Part of a small language model's weights.
Architecture: no biases in attention or MLP, tied embeddings.
Training: a variant of SOAP for these matrices, 990M tokens, 3775 steps.
Each number is 128 + 32 x the weight over its row's rms, rounded and kept within 0 to 255. Layers, rows and columns count from 0. Numbers have three digits each. The size before them is the row's rms in percent of the matrix's.

# layer 3 attention output, 320x320, rms 0.0605, rows 162-319, columns 80-159
102:143147070112135152179164112124112107160172061136132148126118083159125092148155133102161068165088108121129150070126105092100093171129120094143155179104158058100149148115113152119107112182112121080138134158116120142056110124122186186150155119
098:112155139158111184159110147123100149140131127149100126057201140150089100108173099150146089144156127105111116100147144184126165099128105126117110123119112132123110082123130147099122133185076108072149148162154169103124140158109117082113122125
110:092052147125129118165107115084169089111077152125149095121107074148136156114149175098136114148164075101082121150123112132118110107157128124220106061156166172132162144168071072135162147175126087157118173151147143121117122052141168129122135177
106:056122105126144140132115171160142092121114113055110147132084156124109186123122156134132107153082191100100128143172132084107071130159155109134107115160121170111174119164117133082132172149164169099172192099184145170097149176115104117070106114
097:131086155114114166097066138091096112110122128146107112103149094114090122142148106154121184162120119110096135085053101157116139107109110157083140126120143145182133160178130145151131131152113159127168176094167135107156133120099053128156119125
103:124212131122130135078121111142127101111175165130156109186120071099125091167177157054107120162151129173139149152130131137174108108103152165141130187115134129149093133134106130185139172111125063145130144151087148115097140118174133143150172066
102:149140130084057091104149116147206095171116124157112134152097119144098138158135119141130118110150126137131088152184106123128171113114153072075109080123099132094098178069135126164154119132146147139197086141054170082129109101129070136145151188
100:115090158069134154126146099134067142159122144064148124124131096135176130164041160122145120107143117117081157151120095119093112157138139152126099156244075129134135162147154082162145090118100163113164123114158152129163118166128104128091116137
090:101161139195137113113165095082129157136113108236131083119108115112073102118095138133121120144197067143111130176144107128126127139132132131044115091151105104178127077132152121136111147124129075136134176128105157119162106145145031084149095123
105:094177177094183140104152082098131111128120157137180137151130078183104192089082149143116158074143107129152181123132153140151097154164134112087137147103081097145111082150037111111164148120172187132177097061112148101146108188114065130106165144
100:119093178106151144168180089136107112096108096113120153084178139151119124134174141156118101189158143119132144124104143089131172148117115155161129134093134122113135179149157148106126131159054185110095127130158171091100183082137134139138104205
103:136107129121085160141151093127130131116108133072091156141125077076088144176129129105108112112129134118119168127112149160121134164155128140071114118172150163085122123155100089138103042091115133098106105211145116113171111190041109144170102149
108:091163166160143157139090167087147175152128117122127150130136089150164138142090142040135108132123131144116148138103101159179143145120141089118162075182108067147197153141159097070142130152136164159094127075154144102114108101126175101041142151
104:065187127106158125137140156127149124119136091121185172180098106123145172101091135106170099152142128100127181107067081068165121146077111171101134149159117139155115081113132185145113162095124115063206191107077169170121163156133119148130116134
100:121110159130153131150102116100142120082142156163134114143124191086139150131163148170107120122135142139144126162147117100194057142191141087107093122114150104062113143123118112140190113159135168138192131103101140083173123127127112111158219175
103:095074110142115153107125111089130162119076132161129134136155088088091161116123114138150132173124116104118149091134152125140064119108136113164166155113124074108206112086110140189095149131124137115075180085108093137087128215153208108132125130
109:153115139157183115078092158114099122123108140172145167173095097121127133134112195114127142184149086211150174130072100114133155181095143129119101135131185100067135090127087097155108106077122086101168119088142127140106090144143151179121139136
103:114092061145178096126171170112210100120093093070143121136150126130123133200147155082149145088081146081128120146152153137135149119143105085145111176130125100090151094164142170179092064171154149154110129101112163224131141105109160147122143157
096:151105150144196124089171143179157072119174156138126121044089145177144140111130101145119122157146076144138139097104108118130169096149157110167169135064142120104095046132140118142096165172074169098091162122141167113070103156108123136147116122
095:139150159127160136119171134153175115131108134133103090135098163105136136187104169071114159119128150095161131095067136182187135122096138116119078129149146113163107075140084187079086126115117093066100097122118120181111126119139187104064157096
099:137098105119119181151170109144131123193122105099112185120160111136152162162054117121131125129152137131166108148135111106155146130127130189107140157142100097128089117134126149145127114107145150061170067106124125133191106123130124153136086088
106:139128146169122135146103113095129184144116128110107164108107070145150166136147138192088093142154164112161126123089121093134155153094132139170106138129197096158203180083197136129084140042152168073164185138129164090110139137115105084107139140
086:161136046115102084123113088122074130144104149143101145116096104140128094121122094119128164143130143184125184202100132110108179075120155104094139103187100102101170069106121130194131107125142071088211110112111185140097162107117121116163125153
094:101102122106107100150108147088110141155113100140174131160127125086113095127135101150146139176183149167129107202108151089171098129132139138163101103117169124067120109152160127161126078138099132121123202119153100100128109057100167126137158139
097:103145111149154137037160077112100158124121140139158094114128111129079131159072150163162145129118147134164082140101126150128118102122113120197077153101107101142056139176133115113131168083160131185196144218109109141102075103143091114189171125
097:138151118093105151108115131184132151098105094125149097144103142081148142137121108058103092117097114163112098113130040145128158142088100123075131112149111126059167171119101163134169104089153111160068120105111210132180127178128119095168116136
099:159130116147142166107136123135118149207066147165162152187147096135135129138162113061122114138101187044108117161176187174062126150154114079125104085124110140143158144124128175091147157100083095136090180086092127121121169086132122158107181114
099:100105171090128165127112100115112117113121130158122117113162114098148160105102169182096153118108171124149153102148121132102150137170138095164167160150185162159142118148084098132091068124161149119110095095109098137114127093102118116162166102
100:169144138113186131121100151093115111184123142119134159134136082105138149148165116149109125145199077182157133145138131112088197152104116179126130152096165087204101133027129186084091064147154172114141129065119165083138051206153135092076126197
100:122092135087169131129105140195133111144102142154088090128127123114102137066113096115093047098174147169053123131145153147083127096193125086141141123105065161157131092133163093117142155113128013143157137135131112134155143150137142148167089100
101:183154175139129091128138101141150160136080169051119136135132171130111115153123127136175120096136157187176202129135134089107149165159166071146104188103204102111087112117139075060092181087173157150141122114118148146132102092142073125121119183
104:156117113179189093124126164127158168106165107132161200147116160129119092099070081157122149166185097108181100094160149134111135121091154063130153147167128112103192180134124101103133138168096180113197132155206086129146141137152105129059141129
102:131091131122137070136086100065105143071131123104108137119127081179157082207098111131113134076145178139163080089144116131173116133078093119099164137096166125122135098144138108082116135135135107161119049186133079040121139138140148165078156068
098:098125135093177196087097172134086132079124107134143124101080126168104091156181102056104122124134099102166164064175104110148152119117145137141125113068135097157253113053131150126113163084177124078132156189158089127106101128115147099084133090
100:154151118160139083134123151144064098127154150124056095127099166153102146187120079134129111182111109165124172132151175084158066178071096095134151126108079137148108129145118128099117129117136118099118134121124154107078167182103086112148189192
097:171141160104121092130131103170077133152170160137142173085109133130111128114087149113082108089056106122142145120157105143092150145091119137116066138184073144097136087141138126144116150099157100150088173113166126141048098146158103142137166133
093:130117178129121120123121088124122067150100136127084149127176112111147119059168117123191126170076143094124128112132132126119138120175148125076194092144106116128106099123152167100106148115132142131136153137069177189073077138131148120202105145
099:160098141136100124114130166138094141113126158139143142144146077118126092139126133118142087107109137094146131147142092165132080123134147127152131142138082132146130121141120097088129112125093091063190113169154093130083154129127079128133127081
099:113134176131174122110118116152105091093135063146103086131094140143125138151159099134119119130133149145136164098196126149108142090154118151111097141110083134106116172200091085089155207150113131084172029147075152139147149161137122100114124173
089:147133129170113117120116070087106082126094141162180067121146124140112129131139119109141114167144107118131110166165086130165140146158154161124071087081115114070092116130112173077081091094099141093162102075136149116125105150109128130125164115
099:127147165102117124089090156154133156116106135136182133119082126105107119114110060157161107179144096099142182106161109109092088147143149122138149155135118138076185103139161154080130093151134170169105196192090073093096142111130072181090153147
100:101152098103108098143129115197133041144127150126108122102119139078161128165169150182088122139094138100125154155101147123145136138187058075130138107146095126117130106126146134177134149125112110102087155138121082146167170111103112238113094137
094:141063090120147106096152133137194094198165162125125157102137123102144126187110125152104136175158094153170141114125171153106140133094134079166184119136115151120126137170150085150146069083129120151127095092196094192151204143126075151122122145
100:085166131093114115126128145120140120098113157124127135138140111136108156125138144085148061157143139134131180158123151136087128050141150102102171146112096169164099116179166134159106205131117159109168056125172196143129155182084137156127147095
099:123100103159081141164134107071073101146115121120137108096081074148128178126150133124158121102162124107144148197118175117141133160173129080094122155152145116134124129145152149143096171126105118131157134169120094172119050117156106150173116105
098:116147083138109176127089090097116094152085144104117123106143127128093094080090123111091149143139111098131146092090110165169106127151146134148148141142164087126126110131107137052152141143172049096176185084107151140081139156120130138130081105
098:112128124142136018115051075158080127138140113148140126065126140121164120160148181071070132118103108126125135169105126115134128103175107122143131078141086176171102157132148127098114170152135124110154055139121129130114094109089162127081101129
097:123130114215111123082127122147129116093137071159127153077142120133159133101187127149160121162153142120147151181149110195120130187149074106155162157162114121093138182112048144003092136170111153078135079126147164141175108123124128161097175181
103:112151217118085133113144105130174097077131121107144140132142143128127129118140138154136108106143156160092092138152116121163224130118141153146147094137142129123137111131178160097140157150125172129168171137138123092109131135091144178119113140
098:110150162106122098107145086190145057098119117158157122100182148118164119135168123131135154128147128184130155145130160167144127149058135144107089132168144076149132090240191154162120150138184132135086166181148175142111129131146118079137177076
098:140100122146090165134178110099119114145132158157120118152156115053161143141097102087098141152113127133132112077109113115110105159133202095167180089132174117098141141093084154060074188102140086180143163133132133135124162152097071092119063056
096:175193133122106145172101175101135094161193168172158071145089104138104146075094146166138145155132141116153194103118167078150132090146114152115117142205073128099138092114082133173138163147161142146126096113128152130172054145141149079074064149
095:103186191112193106078152073095137138116128107100098093115128110096139117155130089125103116148124122143115182085116134172127163120117107120154147136117144172130123115179145133082073125101054181069153128129048165100127162153100103157139128119
102:074135135138145152128128136183129130164150119099171141115126095153142143173209174084185121110198168126085156079151113147108156116119118161068136096168111208089158137074178098088117112133142143120172131135115144116132134195161078155126118068
097:136149160108170114165134107165143105067155165107133091151104091146109125103132121176137152142126161126139135134144137115115128170144139150115171160115134024103134083196146100149095114085153124141160136148081089122092115157157164139127104144
106:141164152131153171130151099137145130093078121132080154095127076134109123109147151140186177117117213143097114184096100105100110073143152128107114116059107124150113105140095185122106141117095115133152135130093096108158119160137142106150114098
110:139161078033119164121144115151137175106096138115165136124095118155091060167112120113109123121121140151128130136184114177107123149147133172135173188098138112101132149144168076149178150107141205138089049135148123161154169105110160149151172083
091:090159117116119091135059094100105094133191155159156117121107120140132078118102160141139126163117125088124147174156192114108127080184126086152092141141132125107137102146147122121124128146155114205135172133183087140091151185203134145173144142
101:133155074164122163165118124146116102145149116099181134077133085135161150098100082128157139143100161202117141131141103111124091148115116133145102145129116127075109183177101098149088164094185135128069072063103174161102074148109093153187133106
099:073098101134104104074160188124164080158116152135141126106134129080112083136098120157120097157136115106088130093151127108128135161162137143093158178148191051124108184114086096081190111157136135080180150175121130094150138146099157146134154138
100:121117148137161111160129192125119155112099165133172122142171143083110119146114141102104135167142108130123153192169132142153189111108095134094123121137120126071137133114149181150063116135180060116080142052137163127147168112159101153054124147
097:142083117110174119141151120122112106182106152154168143080100164128127115162147113170174119123140144160090194158159142158167135073114178143096091210114076075168142132137120148128114144147139141115157125127185155177059123161151085177134092121
114:136174134089174115176134138158138161124125104087132112174112111161133149104126141132139130094138087093122146093131152113119167158111101146077130185090198126047082163115139179140148153089134094121123102166115141128133176155126121114026167151
093:114107070105098134111159163108185187122144132117169122124175121148168129125099134116115110169147170113133097122089129140169085074156127122149094116139117115191107210178103214155166110095176138151105108173158153084153153111034133153186126204
101:107155189151141127107138132123132152102125145122139147151108039100121165099112106127154101167129142126117140114078141140131138135139118146110126108106118114165152164121083129112077073074122156221185139067114080118175143105106102187122081148
102:119098169146116156119169073150118146094175140154104177076131090093141089097130126074121127207216127172108145112101112145157072141191064148135071116147138101125149165159059128132186131116094118153154141079099107129089126144146151136169130090
099:127071144129160107103150102161172153075082143163137073108082187153124143164123190137145137116096171145135130107098092073119133147171123128093134119138167150169113142120087119140097106107099118141175135126124106118186105116175146165119101130
103:158167166122089117138146184123119145074125162152183108085142144100093110106142222129088106179144143166161124161107189160171184135155096101092078135193175125099172123102086139162126112116051118167142137143086194190125149105152144153061150086
096:087120147141209110106167164132122116121154120149119050174154149119119085175136097136111108113121146121068181163125121105122177150125151112153162112153155196080147145125117089136078165138068132144168155105161157117087118125173071127151117125
094:140127176081158127157105162155105113089111073154107125123127074156145134139158099078127115108133152116103135172077162080170171151083144165151147120107127129165152177066118067046136157092133205196173086142150187078144123154143145139138136174
087:140130146117148157172088135128132134130135134115165076117132151096172168139125131163068155113142139157094156099127118105143138087166167069117171156049059144186205144097159147135185113182075059142087107143104149091127081125115121167209142104
106:137161141119134167147088158113106208058161105123111155133104118140182162130108141129083091092154128131123152093151146124165051164158129114090125110122124148142145122197072092079198046144129159132128137159118171113127148149151176163119078149
102:137106132122150202153123095111099141131106129123129055072084140145147071080142129076111156110148154091101082143168116179118150123157130089150114131149135137124088134113118174080076142095087097125144137133156154085135128064110099122213113180
108:138126103149185108175077119127094129071169136115137143148167128118075120172138089181128120093119215129134120167155084133072114100172096124144172173122144137115150115120144078133089142158126053142139132095083123107046118124077128120138160102
097:096123159134120098096169142108192097118148054109052136163127167139107129117049095135153127130163164137124142162145156113082168065090092099132144136188177123190123159149136122136066150180123119163087157196156133061140122167113160160082138099
101:114166150107100180151175084118159089127149141124071148096061072150134099098103175099116133131123104076120141155086124106149165118100130110172134152085139101202116077110093143161161132199129105137079108071172167113115141161169095158133101124
101:122133056116120074116152150160105129080130085124135168113132069149141127133118113132140061091150104131186139112139107097172149213148202115131156160121173078142124104150096097113160108205127157129113092115128118082114124186144146159122200129
096:157092103126156098117087122156086120110140141120144132154173088109117102145125130149142108118121125055141122094152143114072116123136143129127113197189102163138158137111163073089173136141136110111112168136152140093092191084081136078129149122
094:111134139189107183082094145147103106129084140086123158131166114188142113167129087138120139138119119112133120159139163136145107158137153153140201154120123174104174137123157121115168138079156112177054130160153148179195134179152114047090138103
107:136131167151120154113082142116152101138187147138160129060184129119143198100209114090162096092116164157125151067129100109149122097078162115107099144178171156129083155150143137136186099119185098147135152136181114112068151126149169150157132154
096:133180170117126119128153154118147079131133147137155128170149119123063160186064152167118110149210169117101130162173124168192131159140105108078121122123082155148111098150072165177116118124168140168108195127133118143157111052193149149066091101
098:107118168108107130131103091150096097119154159156127192163139128162152147143125161117118048095093126111133105100100116140147162118091094164105086078105149082110088109067152163183148155176132100083083163117120143119133136116052156096140193126
091:144111132110121040113121129132170137122142103129136106129126099149088148180093152079140129125180153080062132105088058130126137156132119125147146141140157145089145085118082105157076124115106134116150194131108170138135148112077110104127131155
105:094118137166083123116106082081150143076119143111093094161148146119111134202138134160152147104162109105149120075126122100143088104103096153170161132103127146113158102087145157124074103118076133139128105204076145099121086082108107162117132077
099:100131182125059121134139187171085133128105114156111116089144098171136164117152118088171138139125120124105171108154040066125104130111123129068117180110133150053147099176151111160158114204150072158162131155081124109112075069086111156118092134
096:130132138159146165124122094127121078131153111151126110139181153115115115184065129110141136142172101197113103125148160114113151120148126128142132123098190154146154104102195106114165124145127172108117115090106120112125153113066135136142170090
101:122103190161062164084101096160067205100108147161079146166172164077150108101118123116146113190103134143139107084171157115124176136149158118184174094111156176143152160081157119158159061076172127182112110112136169135162057163083134075118144104
099:127132154045171146153126091134175104112105116061148143113129113154113136132218130110097146150098120183148072114117116133123098077165155116102129159124154105141118154123127121192133142121199103138131137135135144154083159124066152121118160155
113:141145160131148140130094135103132115106142121133166157120122052090129078124142161125097177178108127111173130101143155083200145098123117107130133088123119097113085084121163160175157153116083110082175162093123105128162108081179136147115140174
094:166138168113116085091179101124212147109108102119113107171106151109161142058074168142143133127164143097151148112147143150119110102121156157123138083155149118112157228109173123084128079168125104126119181127144119174112094155186167129154100090
099:085135173124124124136180098105104146107091133125110105131121091137101129120159140128101119121144138080132156175090110157213133100130110134115144119090130118155138105142139066102157155125105185120181107173107153099120176238102152124069123102
096:167144138097079155169092112142101150130168153139145170116221161071093157201106096140147107108199138068141137108089098114108159148109129106117148200109107140123136101166170093105155081113069096121119130152212199133120160119114110114092121095
102:139117074160135122138120105152177134112153122124115088097166110129158094143115171133106139139159058095094167183104132109114122144106228134108075170111147162130124060160115165098098146104124115179175105142125118126160118082105063118147174110
104:118106076195070168182136079174144101076133123141160090157168145184078179169099102140064151127141113148095180138100149159161128106125138131094078162157134137146091212103098139162120166137090158124145106090105108131114134155136140123135149154
096:126155147103154126117144179137138148166114117150089124087171122134191118114161117136130108170168147158109114155104147125120122113070138135139108059147109111159128068111106129231167113168206143125115118196137106128136106097137090167150136136
098:117110151086112160126148150127144180100116104077097143106139169125102141122155097152161116117120092143078130143068188102140097159104089152156162096127116103132166095109106105133205141177027142099205142104191133123155106137136131145172129156
103:140118119197185076125086129113086098122121102102145166128160134089107170079166109169166143158135148124081145147144163130134111124097152139167152112151128114171117126075115145204071102161131123178114085169160123105123119118146108093189151090
103:158098066137173109146131156138145107145104141150114137174094107120131081154159126094081098108124118054157075124123157121056146104091150113110110109181085160108181125074071150164198136098115142114131122110102073127113123133147090114169142108
101:104123137148121152168105149147175119165110197166159141156118162176069111097174120118141129096150112147127166092127155100091105124145128165117118161092113163139172087058171074152073133139137148108151126152126092162186065129173121096058132173
100:127147110066114126082122149145114133091133149110113151119157183170111149106164140156132147142154166128108119083125160188157097145095116154117123136128085132154132160118109080235127152080099149170130141124115191119119177135131181086110134142
098:139168167149102148098142137123122144123124159131134145089152119116157060111124097113184134148177143123089132130129106175173125173123104107150155052122135163168145122160106142125135117093128124158107145138078118097096143094161132058112126128
102:122124106122119089164103113124111098125161121137110110147148168152084165143106169143055110126115111142168130144141111148122104138081127170136171166122086074115139149181157093123129107118184068128120137107142132107206115134069126150083132122
098:136103157127123153087138147139050129132173124136101146101114074086169135070120192137118138188052103117118100062104133163115128095103135140119130147109181128136083123119152129120059137129116117089136201097119171129122137179118116102134122152
095:111118142101127161144129084107084129131141105156134163124120179117071138143130090114183136071137135093109103100079095123139178173107150107129130113114147184026111156105152158111137164056127139131139140130176166129086086110088128098140116129
109:121147070091149123123147147153101090149113139155117122173180156114087093109147087126086129127119078105098115088160162129135161103142087203123170132123122205155117127120186152109140189097105091141124144167148092142162082154057136173132148148
102:111100145151131066108138116142116111134118155136115114146127100167149148170152098034088047156092099098110110125168161123168121111156119161137116093126105152127080113057194056126147122121136134137184089133110106156144138121233143147150046158
092:152162111149101134138149182103120095115086122156120165126103142155119169104121100175128081116076162123107151134105107146140109141079175114191087132125111151111168100182182113138153093126055083100114100110097114110110156153150102201038100139
099:090121104133156130142107105089104165112148139134073153150088115108137103129074156121092122104096118142141157066145125121130118106080159119147066133134089119137194137171132104165148159142098140097068135073082173118175091163154129130186137118
100:175144078120113096175166151112117115145091086133117150178179118057116159107117179143103130068155094105152102118144152174105130143143120118189117166120108119096106096117143123130133124062121162149084064103149162121136095079149161174103116156
104:097118181174151109129129150130152136129194120117122104096125042176193113205134129132136150094157148088128096130121160095135100161144068127140155138099095156129127085123152099109113079131134148162157112145165132146121095063136105134086096132
105:152113122138152195129148132146149128171047112187128166099084082140142126178160119108120117133131135098152164142159131136113090091107136180165170166127055116207149160084143136125126136185143112190098186141143145055119167173178126142148149137
098:132139144134170132097079132110116121123133120118141121173077177174120146116142048150101184122078142142085109123122157126141167191140148091063151177065098116126110110081151139144156133171104069144096105177121144139147102117078076146161141145
095:123108170156068142148131122137167136076119146126171106190173080143131088112125098092115073190085166127145132107148130158106149164119166124134122131097089193084121159079117139132113111132143123101148145148142121200123121100123106167173161085
096:121167134149160126172114063132131133158091174125118112143133104110100130127131138106156085168182182123155115107080156077170170120111150108141105127191129092136113081048128122139178148124122157099132151122169143078164131191033162113127112086
104:117069116120116164099152127137116125106166116114129164145099151108122105121159157089119127170146139097149124126128098082125152106086074152136131091057157145156107095132126124152126206097150084081137106165124112141146123150132091102126122168
104:114125076129103107140195135137116149135136107101105091067142126136110147108092148107097152135107181098163109109153133154106123131121085107117083088167086147137144173181108103182118178113130117136110137120111154127135056078098094146070155150
108:117110147134125096107119049108112082119150089114217135155127092134099076069155140111156123122087154159130046078162211158110137142136086113134145144116103131119128150052165180128153124100119142102115135112134145152160076158158112144090219142
105:148137144127164119174074125100119128109109177121173106144155127087109115136136139115056141138164158138167159154168123116137154168058099155103154158148172142082139151100080141117118135140184126079131127093195083107144081124164142089073137086
096:175093149126078130109143119070126148158114158133147138087107144127158153120129106098081145105119129168080207154149109110103109107093075070082134190101170132120173149140093126073157142122067132184137181162133134180180137102127151136133120140
094:137063117158136097153168105131110138139106146117103118111120041123177168126135119176173090096104089173074119165144188114117151123133093133114127105127152091174162138112109096091146145147189096113135133125161190213124026101109089134130118147
090:103100167132113122117141164154140088162104095148143139143133146124140156117134135119154103168163122147112148039129115097123152053112083142125140085182135066183151179151131105116095095148155157103088077111121168144118188146161084113096105164
098:128129120089168120095136133095137091176171144179129128104082173135147115106103074209070117072138123163119124086086166101084130115117086161084182143139114125139162120137109166205109111099110136104134153135116147103158122179179172128117084110
095:156139081123176156117142188121079106101141069178130138116190131080129184135139156120094108109162139111128161141133092134148169112216168126096107181181131206135118106194170149089094142130110155121156092138128148075164084091146143112158133104
099:126111126162143133109132190099152107145166130184132117124115125121063177078077134095176148111120174146139155154151183163088110171198134110128141069102149106173115077209126103149068111119147119090128069113133079123156091124091113139207131159
107:141150149081171125086109186196131066111098131092117132172163119089098118147112166142112115100137118089102139163104040134121114135085106129113158145093113141111166150161130148124118146119148120152124123171129120131219156156101101090129102170
113:086187090095142134144138125107160171172112125171184142135166087101121111159129158144144098118135134121118125104084184204140127115149154112109130134126091109125136195164120144129110141159141111116173153084157118141069120075073137156133121200
103:097111042150144115096155117095074106063110127165124179110111126146142166119094135151120157135113141111139153074150146118146152108116155164129087118147172225124144125084125206138106109130199152087093116137082104156199086126095128184180127167
104:082142111158119128089154130181114072134147161103101165126130121115105097156156165136063140090153125105136182081145154116127125100185130146104117108136123188183102146187111114112081093139115100103115139122078089185101077075112034111150121128
099:131113146130137130175137106110134109182124138141098152184167155094140115127143080158129155139127136098169165152075094177128105137085087166102151069158142121100107114105113104130139172194130059113123100145126152151135157155135166159106144144
103:170117171142146069125146141116093112153125143108132102117152087105192089088154161141128137103100168089121123128130130155141138109114093163101110102160153084155158146092096084134101141117128147167040079117130155144065168192114151164149130139
107:102134236147134088156131127090150134149110099133146163129128146130118080161102179087144124125152178069169110098127124143116085165125116179080142122157124113133119093131095066184113111129120168149147152116127093100112112112086144161112136166
101:133198105135147145180173108143114112137152196149112141195121125113113118113072109100112156132102171139138140129142132112112147150130069076164121128179100141030149116134120111092020136136090099091054140083156097107077077212124136168183159101
099:146187158124131076128172082113120111123098123085149107135186081150187182107111136124162161202137135111151099134152122115177120142123095138155114149113220150159141083094084145131136089142096179110072119204134129108130138101116124058067122175
102:100129095116144129117141102185084124170064203124103129087115171139143161138141157141151191093142085085150134149084165110205132122115076158183101087105105065163192091086163116123139117146118144128125153106095095164088123143139085101089106117
093:106058086157125125124104140199130155184142116128145060133111129096165184144122145139131102144096155119128162110142161093151080148101105132112085113102129124173169183148150082084121068096070164134178114134103097190132171135015121136125126043
090:140107158100114151115126107093143142149135112155127107125137075151127127137122124180156169151081171123129196120127098145148181166145119160112161137136134195088084130119174189118148102098176132172165115134183082067102147177144144087150083112
103:139188123150133105134096145161103150106083157139156124187132099107115132131103085106109140116102119041104162097125115153121112112163105169182110139095155167118125138127168128137132129092083131132104085104149142119118127115133105188142083154
095:127115139111125160131125134151181101136140153115138097157124114120160053183151196158141135138101144122105147090139135115143156102087163151093176110230149212107143135138184145142129124139136116123122134081096152159163100070151108091125131072
098:134183126140122175160124088111168164167157116137103139134090116106145138136063139153137169149090084103070134203115128121098124121135180163115164124137114123133165136149209148141107104144150135099137063185127103145211147154166123146119095127
095:148136149115063126134106070170148111130118140121097155114090148101121099138133088131122129104043167126134076121075150159136105165134103102152084110148159117078116110104090145075156155156161167160172099135118123147085079145071194129113075153
097:120117117119119151091141085142072161159136127159128155148130158156185063131127172128114120090126121105155164050143147137088112114093153123164093152211131110148139144106146123110069155150106110151109179050111115126142119099138193178111194117
100:101125091121160156155188124112142169136151115105115119147159152107105110139180135142125133095113171113106090134110126122091166118134105101160062152113093160153088132069079148065111125159127073122171120117138086159182161137073078154103135140
101:153129145079044147132143126124094161181160183119112107136158137157172147165131111145138106148189121142122147162134121163077110093206128133097129133160141114161096101178179113105118156143144161128167173139098175165147151162087127110134137103
099:114130133113131090162112129089092101133113150083086128173085128114140069132127142111135137087135126118169164122094143132123102154139067153099127110100122118115151122185081189106088115084124081137076172159139128158142107185184143135105098118
093:139083157145102113114153120151144085153128078086128133142090102125127126144096178167100141128145147104094109128141128079109163129171155137148133071183150122099128120107098136082045143076170105133158172124086192104115128125111102143088152137
096:106151203152149116163085147111227092140171087192105219173086115108138134116156137172091114106110097173067093148088136153083135115140111124101079155180084086077186174112096115155079117097094129132195127143163094105145181160089108101129094142
095:123147119069099089158133150130123111143125188125123122131089120167104139104140112099133132138122157077115178138092134127134178150150067121103085184107171122071111069185168100177113120114159177146095094148153116130102119107034093116087129156
106:135114104122103123158099122124128131141121123109108105173188119116119135112128112110103115121177095106161142157150166211150158147234194123120117084123157146142184139144122100141123101128121162173133080147125163168158126094112132163127172116
091:137135104094093136088141140079152152120144127060108135094115107126098152152090096131124124145138136097205172149163128115139187105158067103125084104152102137103050036109111104112137158103096143129091154179062150190144164132137091099135095136
111:138079158103061117131129103140115082144176122132077089138133091073103158069112207151123159089115116127096138086130155126142111152107173147146142163127089077124117148080085095094149081084136121147119178121168165127141118126104103114113132093
103:146097168084142167130175107141078128104158099153123153169094153098146151132135098147118175093129169119115106119156117135150125112132113135092110183110152141163108159147023156143174095150084154134137094080147081137111108165186163089110119127
103:129141139120145172162089139185125159092114173174149087157137089166148171121091154165108114126152131157161110104112170154106106167097082166128135183062109128144148052128132120139075118141189117162119147105155169081132096176113136153124148133
097:072126144113129132173121160100087120134126142146133169075161109112133181131088174063150150137101163114125084073081152142107194130187136094133190071143118143125075161145117093111129156087146122149093146098035190104155091158133144166074169069
101:108079123119167126117092138136126140128121104147115104140173153193110163104115112137087103126123103130121073113160073119087134086108116162093129139161200071084119116122091142107166146175128105099128147154097108106153146101144126161150167083
100:145116138121111053143140149086136152052108138131146112112101098170126152164130115111087125138154150183118130127185128121150145156141113150115154164168099078112071148156157080079087116132136114141140129153121151149107149130146159141149151150
101:088129138089183147150159143137150126066122081137152160117186105184092090128111132094125183175064136185122144125111104071126164119071128121118094158033139178104135105128079123141135155127139118124102112110036092153129145220121150101168064072
096:132098092143171055142104102134160146096143065117133054111167060183129162153074050185122122074140118147154119123153107094120087144168124087121153090111145142176106131089107071138174138070127142108164080112147143156111136136133148097128114146
093:164136088087137216161127149122179050129184128153103108150161092096138147140099112096174124114100150093133105146142146126140135143138059168116097157086147104131131147090117100112119149100139171129107135095077123153060088061145146070116102085